Weights of a small GPT-style language model, trained from scratch on English Wikipedia: tied embeddings, 4177 steps.
Each number is 500 + 40 x the weight over its row's rms, rounded and kept within 0 to 999. Layers, rows and columns count from 0. Numbers have three digits each. The size before them is the row's rms in percent of the matrix's.

# layer 8 MLP down (transposed), 1536x384, rms 0.0245, rows 1180-1252, columns 96-191
087:489505514509491468510491479505486504477491487514449481546443532545483500449501511503407478400502427542524517521521547515568403445506527460420605533542491537435449500514509545460565450536594436516520549511523444559541450595523504520480480502510476490485535486448513531511445495510535548532
099:503396473528541499534495541443394518425520453514505387563555510482527529472468568498515475466516507543472551419530462507466402519533591467539451505460504544564514511439510491506467546470439605467492523476528515513554488483523528454518540508465434504561455509479505549505483526556521455531
090:499471467474426505534564486550525497486488492487549525470390457438558454464507524528545522487526500485470530504542445524513520501510426516478591485464480543494495534542516538453510442477545453511473537514558472443526553494522518489512435486450546390483570461558523532530517491402563496491
096:524520508488523543518563478523458516504528522464527483512432531491541515493492461502469495551549474482506478462526473490536474466500546525519503562447532473566491456470428493525539564525469461573547462552502534534522469511492478554526498434524498497516487515479541468491487444509523542443
096:507477510466497528481548426497579491527587450561436570529597549522496504441527473472515469481504549498510435489572529571496486489509386537458460488469514542396503555576526492547563425494476520450489545502508554497515504456421430491510497435436559464463504426549467535557469491499516512475
092:493416449498439494456530422487508486550468454503541485514487496508586446534538463511501461526429566527544515497515516495537380471527451518523503524483531516489431480464512515498542553443474522442448461530448502470446496498502476546487514436522473435434572476458525531548562461546470423511
085:494547521625494483577472458431546515492463564472541481506555469501435485466508467526477545457499493532478587542505498527531537526502415517544475503502527583504496502546527483442513526459499542491483535525478501472496572514445468489498528480550551524467469521474597474477507516462510572513
102:513612474457480469542596516455505479497426485462539515589433509456437538434569483473569481581510488453576544528484552470504487518533440557512414540442421477446460536503507526466496507517504449463511423483487560495518471464488519458491580503471551456470470557455565427492516554529465484549
091:539468523502476437481483450441501490545511444489585517544633546465507439479528522509504495452555534453490544442522551578516549493515434499548458503395571604476439516504495521495532513510517491490454551491506455501528489540532508468568523464565422480606468446401491498528541539564410467519
096:471494488520481500456443510495496512494467491509483503498532383568478472524449505490516490415576486507519556532515541528529536465514521452529557431448577515496557495492514502508488470466526534483479486499512477536488559498499549542470481439562528476534478467482509531451455455505526474476
086:556512473498501568421505524494524517482502430462527454553530494485519464477523565553610494538505476491506497554568532478521494537435511522550472504518513470483551462521454475476580469540529531496472487559492460422524412491432550508506473493515445490530492491463462501493519455598494478477
095:485456505513484548540493518462528508421442548517513467432550528531480439528494466563470498490503525549463522526526516483516502510460516438516535528538462476590510546543477475551429563506482512512508526504450464473453520454544508462470437432542496495533543573471442578490417534456506522494
103:468497582478423541499500471536447545482484450524435497545502453543527520517545574552556479520512531425473508570467553508402561542446512543497494460500480493533503534443477460472507522472472474526539511527484484506476525576526481528457495531434455502511451508545436551497485571497520495528
092:490526566468496572559555494519479510549429481488538491549510591466508475500526479522533479512487468440469570477515483550513467511486460519486483514517514510466535483497533510518573395486485504512505542549470454455494488461501478475527503487436492487527460520476504536488533510472551463534
089:561517480472517473471437507499486476470561492500500490470499470516545483476440459441455573499557469554540481533574440463531426456492473482521523492511474435549448567493517563489519437437484568440573517523555489526554536490479529568520522455427439482496479483530505535575497504527447502569
117:523498541443484508486437499546469555413485477495376565487554538536485531443503462506475563469480513445500519587464470519496521436580459558501527501478449510587491512530554533497462513469497434543556516491519456523497502448517479525585586518589547407561530501479512484557535486512445530494
098:523493477551491448488488524460467488537444464475480470502501463565556522447593533504528484474462489444430480534504543475466444553500531553535599576487491529500496478564452470483536476436502521455465494420540503549508471440499464472487415473452544545414485618537468516518498536458529473495
085:458477467488584553455454436491531555590439495548449506499503502480454464552496492479407494591526506511545508558532522432497442518546517493514545471454493476501550460522517494530511469532545595456491402500537464473465560541514516517532504516495537482507453462515523503482472491517491472469
099:550500525459445480433568491543592529502441545515545500470521535554459490462532515487489527444479495503503517551519517485496513519499546563521563453525449487528440535579476507478517499491470511480479488544545463432468551518450539465541487454514551456532556524503506487530499462498519492481
096:560522509488508508527504459548508436478456509514525534473474502483559520447506495523477443476511496528533539482531574515508491513501491491499453551490521566492512542496483468517511547468488462442514428484505552488453512471457466428530446444495517601538468501536470492471489467543520519485
085:529461525505508494471494447472481459536527448585475542448561472513496548514488437531530514397530525525424563451485500558536526528451493486542500495443505461499511510465512531520621441509501478511511485579465464490575494464531485495454506517540542406480433536477578505501478561497601531438
095:508493500516503472526471457490470505495451485528557482483512487540531514509553502486537541413491446509522503576460484493543478448519536426566532496524547559483468511487519507490611445563515481444515511556476511486592550522471455496532509489507525393433516481396478553427488484535459493473
092:496513467426489534525457492472423454495521576548503517551539508539531508432456475422474540530506474468579509535472501526464439481507486527548433521486475442576514581493523516458532482452462502579531491576553525435503463488494484473505538509467506395466463464493509504513500470555556510458
096:525561489456438416533520433542474518439511477473542482545513557564501519541570524405472453499519479515420592528547461454465467516497488536504511520460472462510548428496547468484436482511474457486565514523532514491522507482516478529480516510512506460576509439554448563559449448502521491558
080:499484501583513617465456556463524462502463486547463538514491510478438512462498474489492424540536533436443511520525497515535483441498414455507455506492464508481460511543460520471508490487517565474473458563495470406510503494495460520475495496515552600485523483439565501474480527452520493496
108:501476511430523504427524490490557578490499469528513520479492498511558500446479529439552506505499459543574524482490557547517509513444452512528534488536503515512487495492538465453569447552503491467519480511484456526450492467461461521508477560435522501470494459571456484573466423491566467474
103:456615569508415527526492489529451482475438533484497461553513506547587439513454586544478483521469516523489483488549447399474579531466539506420487496538548490506421444545535474456432469490519528414503492476511449517511484541498542533536483506511529451441475486539503499551501484518521523457
098:514490453537548478526494513518402477507537573484564461456536524522511530526526517464518490471537547571465411539513516476463496500467416554472402463523464439466502550515531502522491487463520580544560461538523493484528457538463442501526528486501505435538505494500611542520549457515511481512
076:504460538546568554465535487487524488523455473499488500413514510462510484542473441553499483603547467543485559514511417510480533494460526521548464499462502534469458499478475416520517585496491496443484484472490478433523545527533427471470489415509517389510575505503466431497463573523505462460
104:494514490481487451520526516528475501513508457568469457498514475499486547465562557439504445486507504484483584541475520496538477508520552500531477504430467476518515482533482505446477502483497499468497508586485524497528416480535532505452553550460502471523491426415520549464490502503557462530
116:533546528474458532499555524521545471477427537522511477512571538376491492500534506595508437487530540504458496517496525497482533514433469499484485403490518505560371502620496452510534526515486459462502502505539567509536517513541501525545528426485527455502514498487480474499452490507469473455
081:487461528535511502532489526497578493480447496468560425479517544491558526501539527521498446452509561459516559549479510480521424486395499447468499518417517457567443456473505521534425509578478473475572488472545450530536435491465443545510554534498491509487494509477491607512493460551520495484
105:481464467477512438507547449472471521492504584526453437484449521545445541555562537461518448556566512444432541511465534476508396460492448482551540502463499470481556464572534452502508502537546560419493469574527474477568583493548521522524600458466568370494520487463448553481546444516464482458
132:578489524463428446513518518502544465504450565497431560468467529458432467505539448485482492497496499566462501498548504517526482489418418509543498530581481524473543485545466538511562437434434495560500544490488488478516480444538553481494472526491521452558478499530437468499470445434501494493
092:480540502472522560546501507461492526506454477475514482492528469575500475468496445541514441559505496488558397510585464529501479457503527555512469459502507501449458471501505503465505525499488488545528454587539497459512460537475444529478480498528442497530511483488492495524407488468452527485
110:558474534477603481474534496483561485511534506460469496499503551529525588411506448452422520492510506587559517560474494473555520475477542453478406544456531522450461498471533492442561491454487552461444468522537561471522511484514480523432540521444536467477537459468447565489496543480503537492
112:490529476542511431512431451567490531461485479516449465534551566536528458489453485549487483500521522523517412494508494464517567501521522546519592473522541432470457446494522482473490465520569417452489443477446474505407469511496503521524445477491490536459482496556521511532502491542512539446
095:409513559482532451477466503480546496529562451463492429521515497538527491492496504471530526475514550539458500496547503424457564524515524506537502518509510543518480566516508457441474544555506513414451481520542520533547538469515512487414471459610559487551505510497483522499495522456485523504
090:543427464459515516484503520558401544578428555431507483565552544514544412563500467503470470581504504440493495453452485437466503465549589474495517469530507497532516468485439600544554509517471564542451487539509512472504432506570528477536508570498497510532518531461474577519509489477551595462
091:474424460493485466564499421573468461462510480540550590520461428472499466423466542510509573538484504519512481514473496515494467416600529506544542448494545533477481548527481408506471508502484519487486544551473516511441514498499517469538519453427496415459525461496505529498475463451509496489
092:463536472521498475556491448481445525431482552553507558475551542390451511524454472508478500487526450515496428526503474483453502448454459528475519505524453471523475457541498515518553518496438480450492469535485508468466559575505509488455539574541517426491499491468532474479550533424499577495
092:501461500520529539535574437473470603498530484564544533479429494516572502543466477452501456537533517552494463492529553474484527519496465505421546563488476523557537567478520500564545515549494450485544492425556514531477493513513521463421503509527502554468541573508470484491462526429538558468
083:529481500468529541474519445447482512500498553503505507503525566479514533516581549485488460551513546433508513544492473561533502575441490470557412489532499518500554515506480533596518454556460496531497487532484566542596469490512512474458536568467492444496475534481481518561499495466549481500
092:495520500565490499477449507459538563485492490467492566410534563523463468473546556547477540477541453541583502512512453562479563540485457499537451415473448432472497520492477497471428543487521590526552493470525548529516537483497527461540535492555530510542487479497493482497523504447503476459
109:466465532526489533449529562478487537458444412491443478472530467511506481553525539579475547505546541472458491424465509455481491428490624569595518488565517482420431516473508450540455456491528534461515483445496503555487576438469510510565569480431418394445510440553550526499528513540467527505
091:432486439448450512534468522503575435475454563487422572507538497487496448523546456489489485479569454481470477544513465514455474474480521570511524500547527489556528499530437510438459534506477471505445488513441496517525514540498500489481502457495503399481512484469572533467570496566491405522
104:536437472492485486477494474517494483559547566457526472483531504468492476479487553477530539523487465524488517558518502507496531550549494481532475519462482502503519502539548486489508497512473509435528519461533563485520555478567468460518553480478571419498522483524476509516438479589399448518
106:500533528479477518461485504475535469505440522532521552493537581516417546454513531553468484451485527539414498449500492543513499479480470526535534422485568521509477479522493488512502541487541450533546528552520493498453518541488517503555500427489568443472558471508528430485506514473512544545
100:597492561465553416514496519491483528523501587528442497535549482525559531481526491473512432469480474526502486513411476508492436464522537560557396532447497471508508509477477518448468513480501445489552487507485456529459549482450485495478556501440463479523536483507524461478531524512434506618
088:526489472526567495572599464417517534551500495477505467440535479385476459515516498554558524528518494498471535582486513558562456462411490547499433475512550536521434504493509561517478428447484508585528464535441527564495578478510494500478509477419425556525485525509542481526494537537492499476
101:574434497512475540531492489438473488459516513522558431517493469573531498498467515502472583514482525510533447516492428559455508555539476493526513454489430498563461510554483437491525550508522509411537462446461462493541449473512480498598453568633486432522474509489538516553541511556541540522
089:492456500540582514485520498531405512521575435498564395473512464510507497525498514499459555540585530526500466515502439526524477432509524512488491543511549476555520529411501534440461540496431566545488492564493485436466489488495566512458521591452522442514433503518453529516485486517490486561
105:513415436511503538473528536460535482513469481516535530468545584507556418510480473518497526478526467489485482445530449546478487558478473473490537475555568492486530530465483472448559490498504505567477529509457517501458570439504528449461499501526486408541525391452486487493618506508530482436
090:514472552416475497455467493508571508503476504440537480527462483524480484474575473510493492542477538480429532467518543491506442508516554468472485500454477490557467496479546461422508499478512484520484449491487482423418520504472528491454540441481504471547540505488505499519442503573508490473
099:442524514560540462474425449535544513534500491503477527531412517395529478473517461519476473406525515487498569507521440507508548508502489461480455432494464477518549492518493497538578441526603487550449487452457473589518469526504444486483420441486512495506491517486572591530469486473484505480
096:544466579536469515437477489548479479418518457513489557508463540489501506527470509590518430573435446518535504521553521509467512503495488504497511564407525552529529459374605444485506536516461482462477492475537518457516480489468505457530555507554447463519501556547508556495450490568456468531
104:433507489474495495495542545496510494485501515531535506519543603470412515463488518497441520475497456479486521467486500551388518603451469502471496485507444452496502530475501571581450510497532423508458474448473489496544470452473530445490471500521470498536467471569520556532514514539428497523
091:490473532472445509564382485470480455467486538518502455483522556496500475452458526503538506507570536484523562452495436539492497446488486484446533501490515467506448553479509532496473536561491572479493395538496468546462539552454597513515525505574489475429489513493510565486524505460556520588
109:480461523493499445455529503543489553552562533506537458415421438451442500575564486512442578516530492491476524569527468534482507527438513466531571532555507437558513519506452532514514535541503451527516548524595521473498533473628486538499482490462467442498542387454490489503509426538514502476
112:466457511480438547430502493572529561510517473475492418569499474458459484499516526581514487549545462496471574500495504535447555549514463513420515419492533505484472487494478547534571495494535472459449452540542479500520540439504466496518510411485480536515567504511473549536505484479485505474
109:603520534446544495480500443484547519542499424553490526481454481419498460424513542521495435470491438470506466511574482478489479495518477504562488486505486557501558469491540478560491488535467490581471455520453546434466497476519476574463509546503529484483388523515543457502507525494498439523
110:592501536500542567506473558446509490492567544458485540564472465483516477535477589516482507557498524504454530422492438551482502526484471502576584478410492543458475484507516434489564496487497502529507483498512470526501526478475510511452453574463518464497587543506504408498454495451505415528
091:512480536509529465443512495412520491511557466564517476522541510536473553558502528494516512512530534487513508469490460528504428496555458467581479488448517386516516450511460488470515517486512453490448507542459486434460517513463446522568547489526486352492484437507550527479524520549488539463
118:536474552448540523421535576517478496521528457510422511545464521554491496505473518472487507521469521501540457517490448548538496481465498530518501433431514583516530597479501514452549438532474501458537468471489541445433562598531554448503621567440444472539540492491493489493506504567487477472
099:587402506514525473557464467465518485481504433507489497511511473481576503439506439496564498433490517607560551484519410585507452494458462516557413578482500503502475534508543489520514508469513532500516423555469466468489501492461456506476505574476457442541531504541525461521509500491505458577
098:519502524466553543501556515506477534469527464462442454507450545412568463505465546558499483579432503546423480408528468478482496508504493442536497533446500502450503510542464438503467513463522548491423519512501567479419478564617601521576520415456519559463472484520534492526423539567481526529
102:545471446526477455474535437509493462529574465442470487574512532494478491518500443476489468486534496490498455534551530510489483447418471475466481604499514506470564469504623538524508531495382460481558517449532484513529527508527479549492492445516559351527419464491488579460521524518508442439
086:546497490442443458542497571408554543522503496462454569509438455509471531548483498484534550449501574503468461438433475472512508485522514463463541488582471492502512487545478470457437428489543431549520562410565529519502494533526504526555427519475447529438513531539529531487531462459473521483
096:633442481443526500495444474568476556467495439497473482539530496502533553549487519559490488506505466481450459538580494452461512527558431508482498457437486448498501393397547434498492537478493438495489451552506524509479517562430501518520537465563498477490579609544477497486532495506563532469
096:486482546502489538466525518457422492492524551462501437485530511448533461528487548525501475468492501568489585497475532572448525472462599517450582427507533489535500560553476476470523433525526516438537468455521508501475540505508502514588489513444549532540525451526409513409480440509473466468
100:417495486511521456462545482477563453534453520552484537538430484481492500461508439501501471508475473538485488482533450404440521460485490434448518499531506482451503455472491482513509550594582494584527515459532562520470439511490464502418480421512506547516503481507502514564497512481486515496
087:498482493535472556513520540508512498507428528494484545524521515481540523433542515563521497396512463463509521554518463546498498521499467490518473477457512516489539531497539505564503468532508485497469525568532504455574510485536445459498528568487489389453486432545502530514502489494542472420
116:456557546493455570492492438475464554512571485549540470472470480544493514490448460356546461439494574490471464510477490520496467434567554494482472522450498508435485481479590412556577576480490498514552481504549462532491521498499472536498504495496465477453427463505572531516528452587475535445
# layer 8 MLP up, 1536x384, rms 0.0249, rows 1181-1252, columns 96-191
092:493596490509409485534491492543487478557546496513484579493429444528454486466535500446463567475478491534507436523496558564437555458431436509466535542563485491494553461545503516481525457499573401465514462549558521469461529518525412520503472458487516471400476497560465533476560445458450558425
095:515509480433445525593547543540455495540539515543514542440509494522517507504475425436479457493500463538554476528401510446477494490510571505515556499487490535516475474531472485500478486560543485508490533517488462493483480481466528533472477584527488489491491510497479518406523469522413506430
102:515445504525483547501471498516489446469495465446457527475444476501534527512512489494579494528442547456489467533491494493530545519481559477482510578510480480517491461551453472479400500432464455532517524454491466545578502517495509459539469485538472481464507470465451475484543473428449544511
099:467516413422487508509556511558516480536489534533483499550495487466490510463485533558479498511522522437415504515517517482523578470478528432423458495485523503396581459533594447425450555551454417498552562463525535525594559530570508532541513546439483462536533452467496521507542525467503505494
097:554530510565547452517553492512488535534489516500569427531429490490509536559519434490548490470539549498495518428480461509533527428551505447531472458513500527439454452473498473518512516458442491492545521504473459515433489496539467536553537470429472478489523502487573474482548486470483493507
091:556452495495509479489543536568466518496428502524520501537509471506522464579503470447529526521527547571467550502452494410538487465519514478567503582489483533522556505522488466445446502481418494516512450486526444541461359563546487540486480486509472479479595515443537534450468508419433446530
105:492483467429469489557498496556503608509470500494512586414528480549457453607523460491529553463450485495462532551519492534603534530447493442470500416555459528476488485543529482554431447527569402554549495567508518527472498565512521520504469547469452473513508486484492507486448442472497628505
090:526469473432513492500457592526419492503476521467496463517470470488505551653494399487514499495440531513511491436476470499530525426510579515516536567558440510531568461512509443464494464412465500508538496447453531523499473575490525457543454486513502475434491526482532609441524552525565482486
095:494436517495490505477479467528494552424538467465528500524520476510472548554429495484521531504423449516533438438527496495479555457509491470464551524547415505470521521506510488477500534505491519577546490421516479533517507519520513450502514518525455482474460564525482485419556569549410501444
090:489491526527470461581487481520519478529489435518471545487504506557427473549494444581542499453501501496511462541442497482474444492447513508542549464517479465551485477555458413498518443522531502486477488493471465522538456485496437530494496506460490456472517504520522443546503419525505541472
092:481572444460469501501498477528469485503537486543502477549380496477521490481456522500533452554496562536513514481477543453548503552560470474488476454499520557427502523490522501467503494514515520495507498485508468546475465573521429514528427519490481493524470525539545496512444491493556500493
104:480541522539502435478476542474519527502544423511448544547514489512494484483554490483465489434555487494431480465466526409544445466477473551488490553535411516555565422494494462532513421517514499510425509506507500490408471481495548438561529507511503414557507538480480515517547537484440515508
091:445540426455483505465584567515424526529531531460466510558463483464556518537476480508535491528479487453419481441444506459474547545523518482434480510515518477474496415444518558467438473570548467487485474490467481509591520499523432494501447597463466480446431526498462507440503448543522494450
095:527516547480509533561495451558439548591509504513524548529501531508525477512519487540516496559473448495507597525519519465458472498470511454575496421518482542469520482533522496490477419503510435512456511491598548536469473518551502504525533487365491476495557483513503526499510439502558598506
112:504471483490552443557517548499479520447482521480482550474516441544491491554416475544479511443468580497469531453527478484514487519578533486520522535489464537467546470535429436512458471540469448525474507553499450580496521527609449472515449471524523496519534483427472554492543471407555532472
088:521485462493450491462479481498518502487534517555453552526469485468518467463416445484544512470485537531558480494426534508452487427523522435531501503497478481465517462455511512586508539462513538514487582451477455509528479542478484530470501516434431421464447430554470522559516490507478512463
083:513493489508432475524502558548478432529575467459558537483520509490487514432536487496589503434405448557505436444461491428544523506488485455443490444493516444532509508432530491498498539524527510493496579534559564494484502518489487496471463479430508517490466490520526533487615554545435487502
102:482489479478475449469551490548511538492485514506543533549414528496506495566476444470566535558550477493490450507513446440570512532537448388554502444525567477497496466500486480471471487528548487484564518422546511539446509525529421560491411517527505458529534430520484536553467466400473504514
103:498528505446487497486512552523505499550494488518495503550486474508469530488531496491597538506492496462463568464476464467536477490499533432534491517537506488543510534539605453438535477536461529525523514478525528478574499486556509478526567503429467472543500547522511516428548550481455539501
088:510493489444521475429452481537515568600544498498473588519487477479459464508523496373470542503466506454501464531431470470482489499469449404505518534507505574495562538552525488536472462543489488482505525438474541497464508540534450535505532490501504522499493527562522481520463484458526451491
099:502499463477484480524461559495520599499455446441485488537473478473434487513519436515523491526519552484469459514477498500480449537492525462491479542506483470489539480555512454435476484523546502510529516458530560468471524541566494494508504510555537467545511458500531547453515466519519465585
095:557463548525473488497453483558480524554438497456494516466526470517465468605536452525527474559514489429404473502497496419558476522559503467562485451533491439452511477493521502431552435484506460519416538464555588513482464540530424553467579497505464482496570467433537502507557500517515570481
105:628507468521462490516480493561466560466500477500492467478509401485548575455512527513492486468487468524511470555445437493520549568484544448537541531598440479542553464478463496482462541439462455525480508457548537566530487487491569499503443573475493484478486510476512415566502574494462578398
092:437504433455493516474538480534560542498580488446509499463472495410519539519516522492511516523575542508535572524491458468489532552512466503507526462546446547568566488449503485523487461526437487571500458491554578522539486519469478508466515492460479492492564546520504408488455479514581500438
105:545507508521473498558541526519482551505502449491494510452437510507433421532495495507543492542476478455466569518505517469545540469487540490485549456481446521422473454447521487505554469520471507524492608441618456534536459504521485581521463497434471470427560475483559498532527525505519507509
105:514452539528415523478522493502466542560496478402490541532461470520457588527529460444524521510453493399526509453514436506488436473491558470493507537562465542579554531494487514481467494505445557581488534528538488485555491532520483427472519549484413432467534492475504496501490428428531503494
097:474490529536528533497427484514571459567452510489437567558437460459511429501502459503510524479480512480536493520530529435609508536466518445521564510457464520504570502510529509417548434445542500496491496452525537489537539461507516501442397530502517482497513522489453495520542512467541513470
087:480492555441508475440504516558496579418514488521465478545484430457431463492444470543488521524442518482515518453393466483504499492488551537427529521484448548517589505447541498449513458512492413516566561482535512519505470529472514452465554500513452402521490547537478495418534497481509505499
103:515477481491494484522525529490448577520547484522450479496478471512503563550473483468505534512547463476513440520535498517488498439493515476482566521516530518486517393514483457533500568481528445502581476526471530493508486507506535475627415511451489469447490541520517524480540506548509513456
107:462467453495558426468519550477453488493505500532529575478455484559487504538423497456537618494480508572519453499444460499494462528623497542493554542522458533507558526428479516511476428509531547588512485486485452463519486512441463460492433441446479479465445550528495540438502459506507528527
090:580534487491423472452462494484496542508517470498535425537506503491480527601538470496537556448528521484521491466485450474611492505505554484471437481512522517439513550551525498480481489558497562530510534425547486519446460492538459483538516487504490492445462487509521428470506536486486430522
101:482502486472564427510542478530482501458502465480556480553430506524386488511517457455489561505510490517513569467459492492524487433504531530459568521474494542523494519514581483528500533484529513519534475501498473515512554552582571489508559469481518416476495529573509496440491498448472537585
118:520496515462504469434531526512483522509525473458465558573497465515488485475464485488537535555496467542448509426513495456524459551533482454522591482522506513521485498504463443492442464492564486499465573509471577575469365547584527544517534499494514463487518454405487510477478497469462476554
093:507515460518445414489479484550439532484555494518521473475458491432439500530435534498524552396525596516522422502485456535497501488474520500517534557507491451487478487504582522516512502477484503470531546443520434535518457532569477538504449507498483483511459610461605514453530554444547561448
107:499559511478480460514506505521489513505499496549461515597480497512477476526507460434485520450446510419498501542424575489506553486596484471442512510522544522519503477457500375480467481472513505487417488464478556482501553513457439511492516483459487481487474499544583529476486482477490533408
104:472483507510452510509518579484503533548535488509502562487503412485467558474516471486535569486431474457442504496492499562517484478502545516518490509540431549512564525553454510500491499483457541569517573480569530512603507518531470479511540535522511415486510485502474560481525498473540465476
087:527454444457456530574548490472510483482477544523491612441511503490470513527514420535491448495477471507512411496471463547506459532464494470523497473497469504524537492490545489594514522452481501534510550475479463548462538516519490469556505458464442473468500473478563432464551587531548506427
088:509533470492534519563552521511498445441445487489556486427490476524460486494448480515483458451474530551485517525379597482584526499457501550501472475484468492448492480541497492490497481550588459500554519526523509510484507487464497522547565479565487500504496535557547483511489405495450522481
090:556444533468462532448579549494516521409516484450499528508441496556473542491535442498480454516492539480446541420529532520500444526552494481469546506526494494525570482522500471495567552441490438589538448497461473522464482542472603419502542495461460485515432468486598473474515545486472532477
086:537516512474536522462499535463506400546519456496443541516507463509541489480461567486529440462486535465434474476461575515543523520551551489496483537484553580537533531549519485449484406505511461525514521477520539530589431473501420532543485485478471484497464497537470461515424463545580458539
096:491491447498492540503502502554457496584518437574520470548458438535500496486471526507520535500472574537474528476475442547499449533521538492512463522491469528483550593537489509523528489497512564538473523503435505487470431532479525513541522458380393475418482493480444495489527456478505523443
089:513434517438425488512471535525467495549541450508476521516490472490513486584491470508491547485481495510460471447510491498511475431408459493475506461538496496510532482484529379480454514476514491495453515377553478471489484477524459524591475479457527497493543490453534592533583556484548581559
095:515574471490446477536487531509496475431458414501477529508453493495497499436498513569480527493478549597505480488471496549537445484470476557554491494508500469480507505459494530520519468445500472459483490507557515501465521497541491545541481485515462502527406452444584484469549507490543538490
106:534557544536471418557510552474496502522464513509412507519507449496516505574444510502500471480569555448485484388414504458528534483460567470561526557520499515448496521562559479515468481509521491517448532490464508488483480560479540514513501500532507433445521516552438503518564461414473508472
104:498508473474489483493560542513488499548520444510477571537572534537489489585450420484495528547555545475476485440506565465559513497479537511515535511530476502540488450495550492462454529450587478524454461527481584541485533491422494504541438546461501477488426540545533532438499523478498586500
102:525518508449479454507569497495505540454525472482471575535511466489535410452555521482537549468476458520531492491497510491515454475445563522480528473505489491551470459531541465479517398487479513508447523505574536539486542511452389481538541549465449475532498551480522473420533485447469484528
105:549494513433493487472537499544501534469506522438472522493490542526438531482473471531493492422436490493525459431476487514525505478470508481429543487547475488577518477559558423499518463475513511593519584438466534609507535522520492433476463496491480453524506492554536440417454499470530526486
095:521452537537511447593474550466485535414482545540465534480464429518500517513432611522511503506488590547503421473477484536517463497558503531532487608503456522544487515491497501463457497531508519574530495459488477528521525457494495479506493590496397523472471582466503470556447533490487583519
100:477462502472534550557485506479499440473520482466406540527488495506498533412447483548457579508505528481525537485493505558547516543549474451493506509563456489508565526488503456428466423508511460525573478541547472512540525531541550500467469583505452482517604494469545519518443470502536516535
101:449520477504587489458544481506491583456480530434453567479539515531483485470492443506538432499502483515498578468502507455521513412450573514519499530467522560471534519516504520512517481484494573568458536552454547505439477540510548581446549530423484447459431403499417481460460500509463444515
087:548558512541438520495545504464542502521451560478450550520491504493437528503506459455498480472481519450440529481509508529514424542513465539536471502476462440434463499612440465511495521486546480460481539483498538581508560495543480528527540432483499486385581426532483467531550471454569571482
104:523558469423461507498480535551507450429519477505490503629462454473545476484453559523551510465518572480473473552520545518545543558509459476469463499535464519497533551588461436486515500553492483527546515514569419485520488456551432445568507620414491482486440534518604439546491491445419479494
098:577540537482485495550522556574431455550476490556468521533519446489551497520486518464459534436542566449451516345469472472521484544565451454607501595523508492486522484472486395487536443552454528555483498538458483492516501494496479467545498528532513439547465533451438488505487493419472520480
099:515518475530464487511417485507515560571517454538481562570483457473443434557531520509540542464473566490447533557532495548486511492515558486514504485482505465479601476563551466476488403514467479567534467508520447487529463577501484460491542450527505502569554508544573546437520491357455545472
098:536486519452422503518524492512491538481521519490409550566418471461505485567452476433512487441489565511503479467482544563525524488505497446465488469479508484502492499513531493512473441522543420493523504474543502529563488505487426478487489522514425474536548531515516456522490470451480507538
107:539540527481500527569505508526495565535477476557517498571535456495511468566438522549490553487477564502467549482491495513459500516522576478477519515446468585504491527509469481473515547537538478541484511490488505491476522504441471477568522523443463479435494467473453448536517451461445480467
094:464579512496461502544441510522457529427498487475508526490537510495473422510460504445544491410497467551544459508443535502516530483481531445532520506478533573459484400631577511555407514428494495586506492531451443485490499498481497502502403485556457496449558481489435490451448453439586443499
106:467538492507528489496492520544468489505566479554462507502460505520451481513493415444546540464538536553530481538498576443470496486500561480439479511553409535537508501487434404528456510507540485438529501434536484559446418547549532469558456517464492460453567541504481485448556519495473521531
105:534543534479509444535490480502494477494450471481466576539491469521464545523470422463459475457555522519532472505432512491460440451545597472505494555581423530517561525544482424525501474553501488478498540451535515508479405532523483481541472519473485440482521479488450506488571499523529493490
104:467532531447538487412445500491503532570491532427452555471527499457490494415455453442488525429469488494491539485532504514485538459580501465432537583503490528483573427509515494569501444458523393563523513519524516454448555560541435502484430548514487487466400588498552455452503528491444477546
106:529467553504517454504461511467504475517505496477469436545499528518489551530491509454520510448519481489501535483501474561543502543489511556532535546512463490487500483522519502476530499493563468514493519503537501553481460482489415524486510498566478466397505605501477492426519486505509506557
102:517529487467517537527414527501488505481496480483540491511463464434483523474501498502502519488461577428474456471478494569499520470520531526483475536515434578534510482547547528516488535512514432508567496513596459480525523516547490469512470558482471463449483481461485538474451503478432568437
110:556567523444514492539570522528454493482567439497535532527459453478463538431533454464495563429517507532463458497522524530568517512463524477462566495559504560436551463523517456529427450456488469578495478505500464537500487566478524502479396488476516489443488536507448476471465510508510480447
099:554421429521498494499537499529481433520535519466503511486482446563488502450469485481537524494497540561437489521461551497485497524612522439462436550555565509583487477503542516441474473576475543525479526461497457550586472487532494509467486558509374455473435511473523440518485502462461446504
101:471487493534491460528555489544499562484505509493496557478488504514466486494442523589535503498436562553504426504473509574513539536501479438540495448556497506528502541578452472465558460497470472501477512500533510584480555509516516566450498481416475503528468458470552499459516494392547543459
105:517493499522521444524507586556461493510482496509484588554497443531422524482453507490495477530513496442466542376430481493527455495494510486501528448502480539546540542521578435483421521536485497497468502539542461497509501506505501469465555531441485432509451506475498539510520481419457552475
078:511477506496409493524509519487463445452481428478455539515411444523511524545412524527523525473481508506499491461512471513496543440471513440377510502570501498494534466576467519516452453491563496511566528449547503493437476541589429504544418515465475482457555507505516510506534507504508475479
101:559510458512510540556580516557449466460499448452530488460496440516445536518487540446563528452508491506473507474511525470532439518431540474470570516539527533470515517519504545490516497512529464552517535390448450479470470502544434522484443548393448490456519530503518437488536494450535466445
102:450554556453501479488513532510487588488534453467508544537434476487458510485473483435528510496541471448494532434563554477452461455526515508476483541527484472458496543566457478515464481527477445490523517435518476533477466461477464519495412532439484462535503532578441548543485516480446509489
103:461495547444471497517497566567505500518479481543487584544486437512486511524492528478514611433496549491480482509498521440469517512519496512504540497559540449506588442487493466470494456437448453594495535517544462506479437570480513484539507453507511463553550441542549556449477471502512471446
078:508537484408538465435453514524529566477563468492462563567508502513449523528505519453493497481474576501482477486507514451460487500453548496495486451567511446481528479499485508517460507446495521515527476430488434562432485508536535511522490470502489495540439515575504472439522498503561503529
115:569560523450426460548571564568480503511552463494507502469465457520493467528502467478534496485541543545489534519504485446535496529528504473471450468524499547458483444509429520524502494549484465537514534434561529575475402510525474560477532524465495485445526517446452511520453538424520501534